Weights of a small GPT-style language model, trained from scratch on English Wikipedia.
Size: 12 layers, width 384, 6 heads of 64, vocabulary 2048, 22.8M parameters.
Training: 382M tokens, 11646 steps.
Each number is 500 + 40 x the weight over the matrix's rms, rounded and kept within 0 to 999. Layers, rows and columns count from 0. Numbers have three digits each.

# v: layer 3 attention value, 384x384, rms 0.184, rows 57-63, columns 192-287
# o: layer 3 attention output (transposed), 384x384, rms 0.243, rows 57-63, columns 192-287
# q: layer 3 attention query, 384x384, rms 0.157, rows 64-88, columns 192-287
# k: layer 3 attention key, 384x384, rms 0.16, rows 64-88, columns 192-287
v57:552528576478470462470569513486454511488491535471497473546545503498565394522538462566532540504434442460483495514441499505562509519424524547533549500474493499443574523480448445552508570431482517491485474487553449415468467385575543512526484466510507518442523537497450455520466487488534424507
o57:509537497469477429514551491448476542498438495504526491507558537455498553494453489547533536507511550496451494497487515441524508560487501503463549496487482455443584492583535493503540518447457453458483494520540533506534475498543537522551449511556478475571563441484477445457452428536482557504
v58:508497510477489564498448493523530448510502506482489477490493500473547499504540584488512465525478536420425469508489468510533461518544500464536508465438540502504534468494467494496531443479449420547489441494452428514512449518494451526531515513484493506492512535491493424472529527516448483469
o58:542537499495494542471461465467483558509501425564431519492519467494507489604502477519463492498460480483473484500543512485396503526586433571516482499490530456513471493526407429549485566489416517477469478457537491530487509518562415445556526505482500459483449522568463476476450512494465456531
v59:481468481469543488519449533503480494553492401502568490517468444496493496471516471426489532489539551513589522465512512496536533432458599502540495457557545462522484565512507545501501531517550496472454549558391524546474482572467440509508478491442568502573462512516450541438505536494475497484
o59:536511455471519505447455535521549494427521475547474457575446484545476442530555473495485531467545460516530485527488503584507507497476634502491508514497545487500503475496468500529476543560560446528495433556508444417491510470527560483402477542566556444479488521481556543498573549502460474465
v60:437478477454510460502518474552494557564456503465401495447451482470565458527521526541501471486537538435458466514482565542509479491597565460629488534454470425464512484466480487473419478449545489518560533538490471472551532499436534509427564468500530536527553507501482550468451501473545466542
o60:454499506460484556523459531544457520503612519504492541498453476444545600502460593504548518530487521501486470494546454508473620524516520444462453453442565531476484446482429492520524477438570426540501475512597530478504508434570544576508537413533437473511474555470448490501446536522544461520
v61:551457473534460466499579456483505569507518480558529506555454569486507516454487483447542514519478513509440537506503558476516526514574504545522489518559465460474502514512543506449457562543509484532477538501496532470456497484540555464483500548492565491532503451555528468516489491478458458570
o61:445473513512564553528452535488453515573518466426554443472591418510502516438505521486463516520525499479513530505477493434444493460477472524494566456613569482489572506428572506520494453476495592435477572533498500477536490627493487533517480527527454512484430475414544533523490497466477557465
v62:535541476478528491500439519524502545516467550541441599533455481507596510539458520520520472508471446431432557594515462481514538424494444544501621484509493517469416402507505499452487473471521530548482547376512504517503488484510561510439458508488506464497540534464478485573441464542478535492
o62:558454474394491483508524531569546516533474507482469546514390504545477497478441478493509484507550413487463468594467488471497470533503509542425544470582494507516512427436474521517537437542527480514473455533570576455527345530512555408537492566482413508494476582462457493455432453569399602398
v63:480524512477524580451491467492506438473509507579493465520492534472537503488491523504496408489517512504492549503459535503460486458534508529502544444478500525497447492509553516468533527490455534468519508588525568528542511476522465535543528537544456497547384551508565483462471533449517524556
o63:483508493496471450517451613524530506483535526489451478538486477518493517542517520524501480522553503510573549456499504546577466505566570415507485518438497528497489499498524461509510533503505439506542511440529512513524489517566538493576479487545637480421439496527522473506471525502460493459
q64:526587545535433443431476544504499549490467521498476479470477508507509461516491454524502518465532516478517541529517514509489469507521536476450478495490442546551506480466468515489541420546499515465515449467505497468582489501453525455514517525510462523457481567428499508525509499509502500531
k64:573432544499481514515457538485475545506551490505542483523422465494491467499555513507440502484528526464475567514483526540444518530488468430457453431510492485455586480479515474500430508526454469510484511488562500490431468503476495519443493497515490528436571475526580487542486496573506551586
q65:530453550505530551459522497453541502498542495491502487512509526494549472520517513528476495517457516503460503515527450574450481563495449477513502588463534533509488470552534514535497556497473471526523547500506500479466492521483505576573490539483511473535514516541467505498503523519529506474
k65:504459447465502485505423495552546492477521487483505462471519520448506538484499471515528510476489485466540534463509506487477459511488492536514478497533508490435512530449484497479521442439508492500500494512522556541511538528467524498537614497530449496459476509541468424592494464524490504477
q66:518532423514482515461518517457467492474535529543525547478498519505492482507529528467488522490492478500520473549496470425534480490519540570499540434485523561529506522460511512504533483513440450565553519478493506513486528473543494478487438492566527473520455557475515469505484486451441505521
k66:498531511395498529492490551487515496516504513468487468528484428534426543572510489496509461506509485464512530571501493553438536516524553493526525490555493525425504481485533443535542527488480494500514500510449511483485516486484495478571474498484528496462487550493470496413464531541492502486
q67:503519469458514506525563485544490506498523493490540477492548440481542530476504526455506486482448487478536431489505453464520592450487501510525452521591525501502520526504473473448490480405473548470441506421543478534467603499486480445441523495442524460473464533508487544482487521523479526551
k67:522497533533535495516524595472499479497552479534492570491483527436509517511439474611494523480515486418489511537473466502495529532498530489460453511508507501495470514438479503494513505427544556508543440558489531508495496524508507543543513568574509484547473532517485439466553505495549428491
q68:507505514523568509497422478504525424490512500493461508473450497535536479500483403418539543524458537518515488477519503474489479476537428500473531556500473517470539480510420466523505600526513476493488510560538510484448556432460437537593486468458503544520505528517556503529471477522569463506
k68:505515510495518511455481450555551506572466579517477496532542521508521505493435535531483525519522435490481530471474493521511511572471510495483467455511492511472465471504515480502500454450457497473512473433501520499497561617497481437495439489516518527464464481506498499530440466550542527523
q69:497551429522547483511513459520483514503409531439468499524566455455517509510538489476441525449517458483509540524502497497540475482525536546516474474550496475474495444527480496442541517539519492522446538470569479540428553477510434491453512560476451541499524497460479517521480508501469503512
k69:526469483497500488468504539509501447503524455468457515450554513517517444466479435512479446435418473484488485399518474465502537497511514442515427574463478484542483536581477524506532471439567479524445489444541506569484496503490466514535483446498464500518427513510533498443472491511479491529
q70:541421439500509466511456461510570498486462480463470511485492536520459538475486458560505489472476458491476541478476540511552463529567485502488462546465449488462504503479482567499522473454481520423517447444502494371464533530531511555557482537510487566514485519490497498534509420508505468496
k70:454482538475431503527549546494511538551454532505495461489524471474535498526522455503506527492490511496559463567478490538487515528466476503516508518494454498492489456567452533537497457492500426426521480512542472515464443489528507519491515511507493499512549462519502509577460478494544498521
q71:458532495493507497502511531520470516502506568530457473558535481498482501491537512489511517514550549509476474501489530459440528456491466517497509484517494537565509450546511524515561551473474453455480497544507548487461532450460459520461492507501500519451445469458533497500532546568460483450
k71:445508453500463523549532463551432493490484505472508512496467524563491395524427494494562560486463440451583513488421523491519507488452471521562478464473437474504454529511502552539479452469486565543601506534469523510482543494463443485539473509526515485588514521487461555462462477439515490440
q72:559482529517458454521535493492449543503521466451509520543495519458510525447543496444484462490504559497479496475444466446489464491501486429574523559434472500511535501514583470531509548447503479521492514454440499470486471476451560466467563495471579525566517514497466488553441547526573501489
k72:433511521545504449539475498442493469495501487507435530488452505533472508493521452496521493543586523446485581481460480464484513511517513459432578543419523478531522461560495503460448504534558514509515502594463585526493475467520436466533468497489511438506457476452458480514553497565548512518
q73:516535483535515504499515467496555449465535472531523514549519452496515544490528516527489503551511501534548515487505494437544545523543545538453468503587546564487507538540459513470572526455536482531506484468524447502555460466536500463483486497522479554541426467439516514518523486504488456465
k73:500437467503466424493515520552526445503489422495522494535483448461507489525455482479510483540531572525512499553481514489442498560500468480549507504547455459515533479499501450511500490538502501452445521515507423494504529556480555497543509526511430523532424508497486490512455447503505530518
q74:561483501550551436467485504455532456503548542505498509519523468487503461523491500515463544496499530473552429441540508411519505508588515504499515552515422498477503508485450446508497563491542512545459439447479483448545558474528476460467508506537561515493426508485446472492454436466475440540
k74:484516500532478541431540508540528518453504449552514452589465554486466443529537473486479445502559552522416468524510473508540523541528511523512453520520505508585588524550496461476507565500458521424484483461520550533469434494493497485495513465524459524496501512541511530559533491494472558422
q75:505451455505501474489543531536464518586500564451442468513519489519538502509560556581500521504506519422475425487517552423530564484458571534501540450453491521459520464541419533515569541542498505508536500529544480504514534529483458523465500441433464532413503513435513532534502459486459451556
k75:448582507439522497430487550535490436531552455489422508559495494443469498528489559547487513461510452486550492430479461460540525460468476496468475466497528430538470489527532550471501431479431463509517541599479538534535549470497476579539523536487446500487527537522519517490483500526555526486
q76:489504537557596515562548459535557539509492542446523461548477480480534517481494557465484516543428416480505496520469500447523529437582596504515489545502531592478456473554512499478509458483452414547546557510528528462512543500493462516506492465504537554515533521527437527482454531525539567527
k76:570525495525470462471476512518508477526393508560488548532525554439555544492445518514431455474456454415426470544467537482547447511468520510493395536487488457457498498549516482425559549434481494433478521532457480569492541503542546500566481496478524514539505369522482534548450519477516480563
q77:533467468503427476597479454439427489467482505534577442522500419538518451481555511480480513587495441488493462501506484571591510504535557523468441490505462534526533446487454506473530537426454452527548509580477478444455528487470424492495500587511479501432521477490473521512486505431420418475
k77:521562478586502452438463446505470531454528503497469405609452545568494489505521499485452443471507538547479475518448520493564460509527443555554564503488468560541524500531491540453486500543422441576509500472556569573528511497471514476520485526502421460468391539499527519519526461458468534465
q78:509482457523436579505575513511511593469482554497512489492546491516519511464551554508476491493536540441472522513528567429490498439515540474553493543539427502474516464474531483512505504547495476478490547429553466474515501533479451461498518569450425521458435445507534532482521489422487480521
k78:481465493501533485517516523554465487463540523550509546524558445517533489496522476559483501503472494459452459524519519472516454543503483461526546494441496447433555479448554536533458498449495473503529560516475461526548478534512474444565427499484543452517480472530567456498422484454519505519
q79:489466506401461527442431507530526547520484507466482520524528504535505457405539482504488500505592500472569569447544486561563527468537468476458509467481527456557513516526569500568476489537492513477492520513479582514502447524530447462447492434481478579438458558540464440453430410483543507536
k79:523511495471501522483510545564425498478490526440540409479542555469522506468481477479452409506515605501492556486455449474492449465425523470551461541578528471525578514486439533566460490492530449464463454457447481544575562571537477487532452581543558531482464459581469485456441498457467541554
q80:479540529472501514532558455433421468414506409522507498555434493425536485543466521501515531509498501531537485487501555454572564552512421555520466472446474452512550512510548544532518498474439526615585530467478510433436462503465485560496533491424481515528402514525491542495501576496494487500
k80:529514470546467484503481475528433527446423500468462410544477567592528517478463453444521440516582492424449513574498501529524482578540534580513524477415560544500541470535476496477477506428471493526377449519597573595482515478540484436495522535504545519494463451486486546490559501411462524511
q81:597503450576500441541439534436541540476443504498559475446454491475495511548520471553475466528436514478475534522398539510540493510531540550474470504458504478498500477490492480491520551503554587561516429447490466514437486532533507515520470455506446604460437500436560459470479384522467459481
k81:599425474546511565437514555461481574509457523463474425480523532490535520449517461419490477543499487573499461484513561537603508536515469425529495458551507516536546493550471508533473520531559461611577487530512614482572453478465609454519471420552516563515428513496563527425505485482486510518
q82:554466475549547516518507539449473456523510498523567369560432584561465486469533395481528484550536572543503457526577514535383559502517517440560518445531476543493540514483528497475500482528484538444439508618543459380487554518541505478549447524479536576512460523456485444563502454509548505501
k82:459579548436452489434530506530576492518459476534619548597496577502548509465499397356560502512561587536490606495515528470464499559466408540574517461524474459539592480525421512471505536513556542512510507530457457559514502556579502462488495509512517483541394471522424455442515552470464486544
q83:448490554512493525554624567485495425477500513483491526409561525503515516577466535482504493503579444584480524524498505416430494455550467454466549446502505534507461468502484469564442427483455486499481547501506447413509504554457418586522495514566537542451478564468539478547523564476505450475
k83:528475532494512499527479526538535487535455510491447540436491460469562542556472514513505582456454467489508479518509494472529483474410505403521442558529530536507422547460487520537533484466519561487569558470528527508526487449544552570485467486406459520481548531479525479484461499501479529453
q84:427498561459457516477456446557484501487559474472483493569601528432471479503539462356465506500527479460499546472483554531524509527402489468492521515436537497520531525514530520489520475461458540449506469470480511497488555538549545450513472408460535500543539521475548532483522497503509499533
k84:538370529520483470581515547460500539498418544361576487461577501447498490485553423546558497480453437527558493523470550527439482577427459518542506494539476465429497517491481526477495473542504469511518542460557508439478467468548493499515468521542568483534483430491489520530518531490431478499
q85:482604576510500519497547492483451506525511504413498429432467472537499511594551556495576476497576558546547486577389492474445437538496427478514551500509504478451504514517496477500454455481424480485429502502441563574546499532475499549535532545533459506470496520491577506431471478526414429580
k85:437497534544436476468422470501511474438533548536519435449472524551482517504580474508522438483529532450644488465516508528463482483502513543449514552475454506549595523457468473525572469508435518576519492530524539510526537499532475502576494589551522568495536426493436516520424618451511467513
q86:470468570443550429491447472384522453515515496491603566527494469551499553528450571472473525538527489555490553441498533573459532480475519443490468508502518454444497451514438475533434500513469525504496465453503470505524474465498588527489516431561472388495524416458522487514531477452444519508
k86:457531501418493528461472521460503497497577473482491532509514511492437421536527487458431603520552516460503534455463495459522549509558491511516546438538463484530462418559385421454492522434527603497528566585497504571471485503496540584520500621563448512525554454535475453510439435518414522460
q87:521477569529567448518461467508544499486496529456477556553550533410455475534468526473521482480488526632559563480487553533468442577462516456555467587510446463566473470530506494455475445492506505482460513518506566541424483527544517499503595507514474561568526572544438515485493486449578506539
k87:540477540557460508585507490405522475427461520444450449464396539426511513474514520562496501537546505502550500455527506495510508524543470548583514561465489494519516474418540495397582491486554507485481500496428440466477446529506586496497530570490573468428508485590467548445458489510454508502
q88:469475561505502468476485450599589430496460487525556591581550486468517537446518529526426447422453484535448572467493540464526536558495534407515549559540549441456465547443557588514488526577537488464421449501449465488486505565525451566441508420530501388436542466480517536482494554438475512489
k88:495469497521531497445526509498423551527518488476470452524421465499615494485575454518465422542413511497489460514438437449476491480461550512567521573484478495458523504525470536499519412432464581536505398588541437480582409555567534539684581470522526448519545493517440485431513425445493545543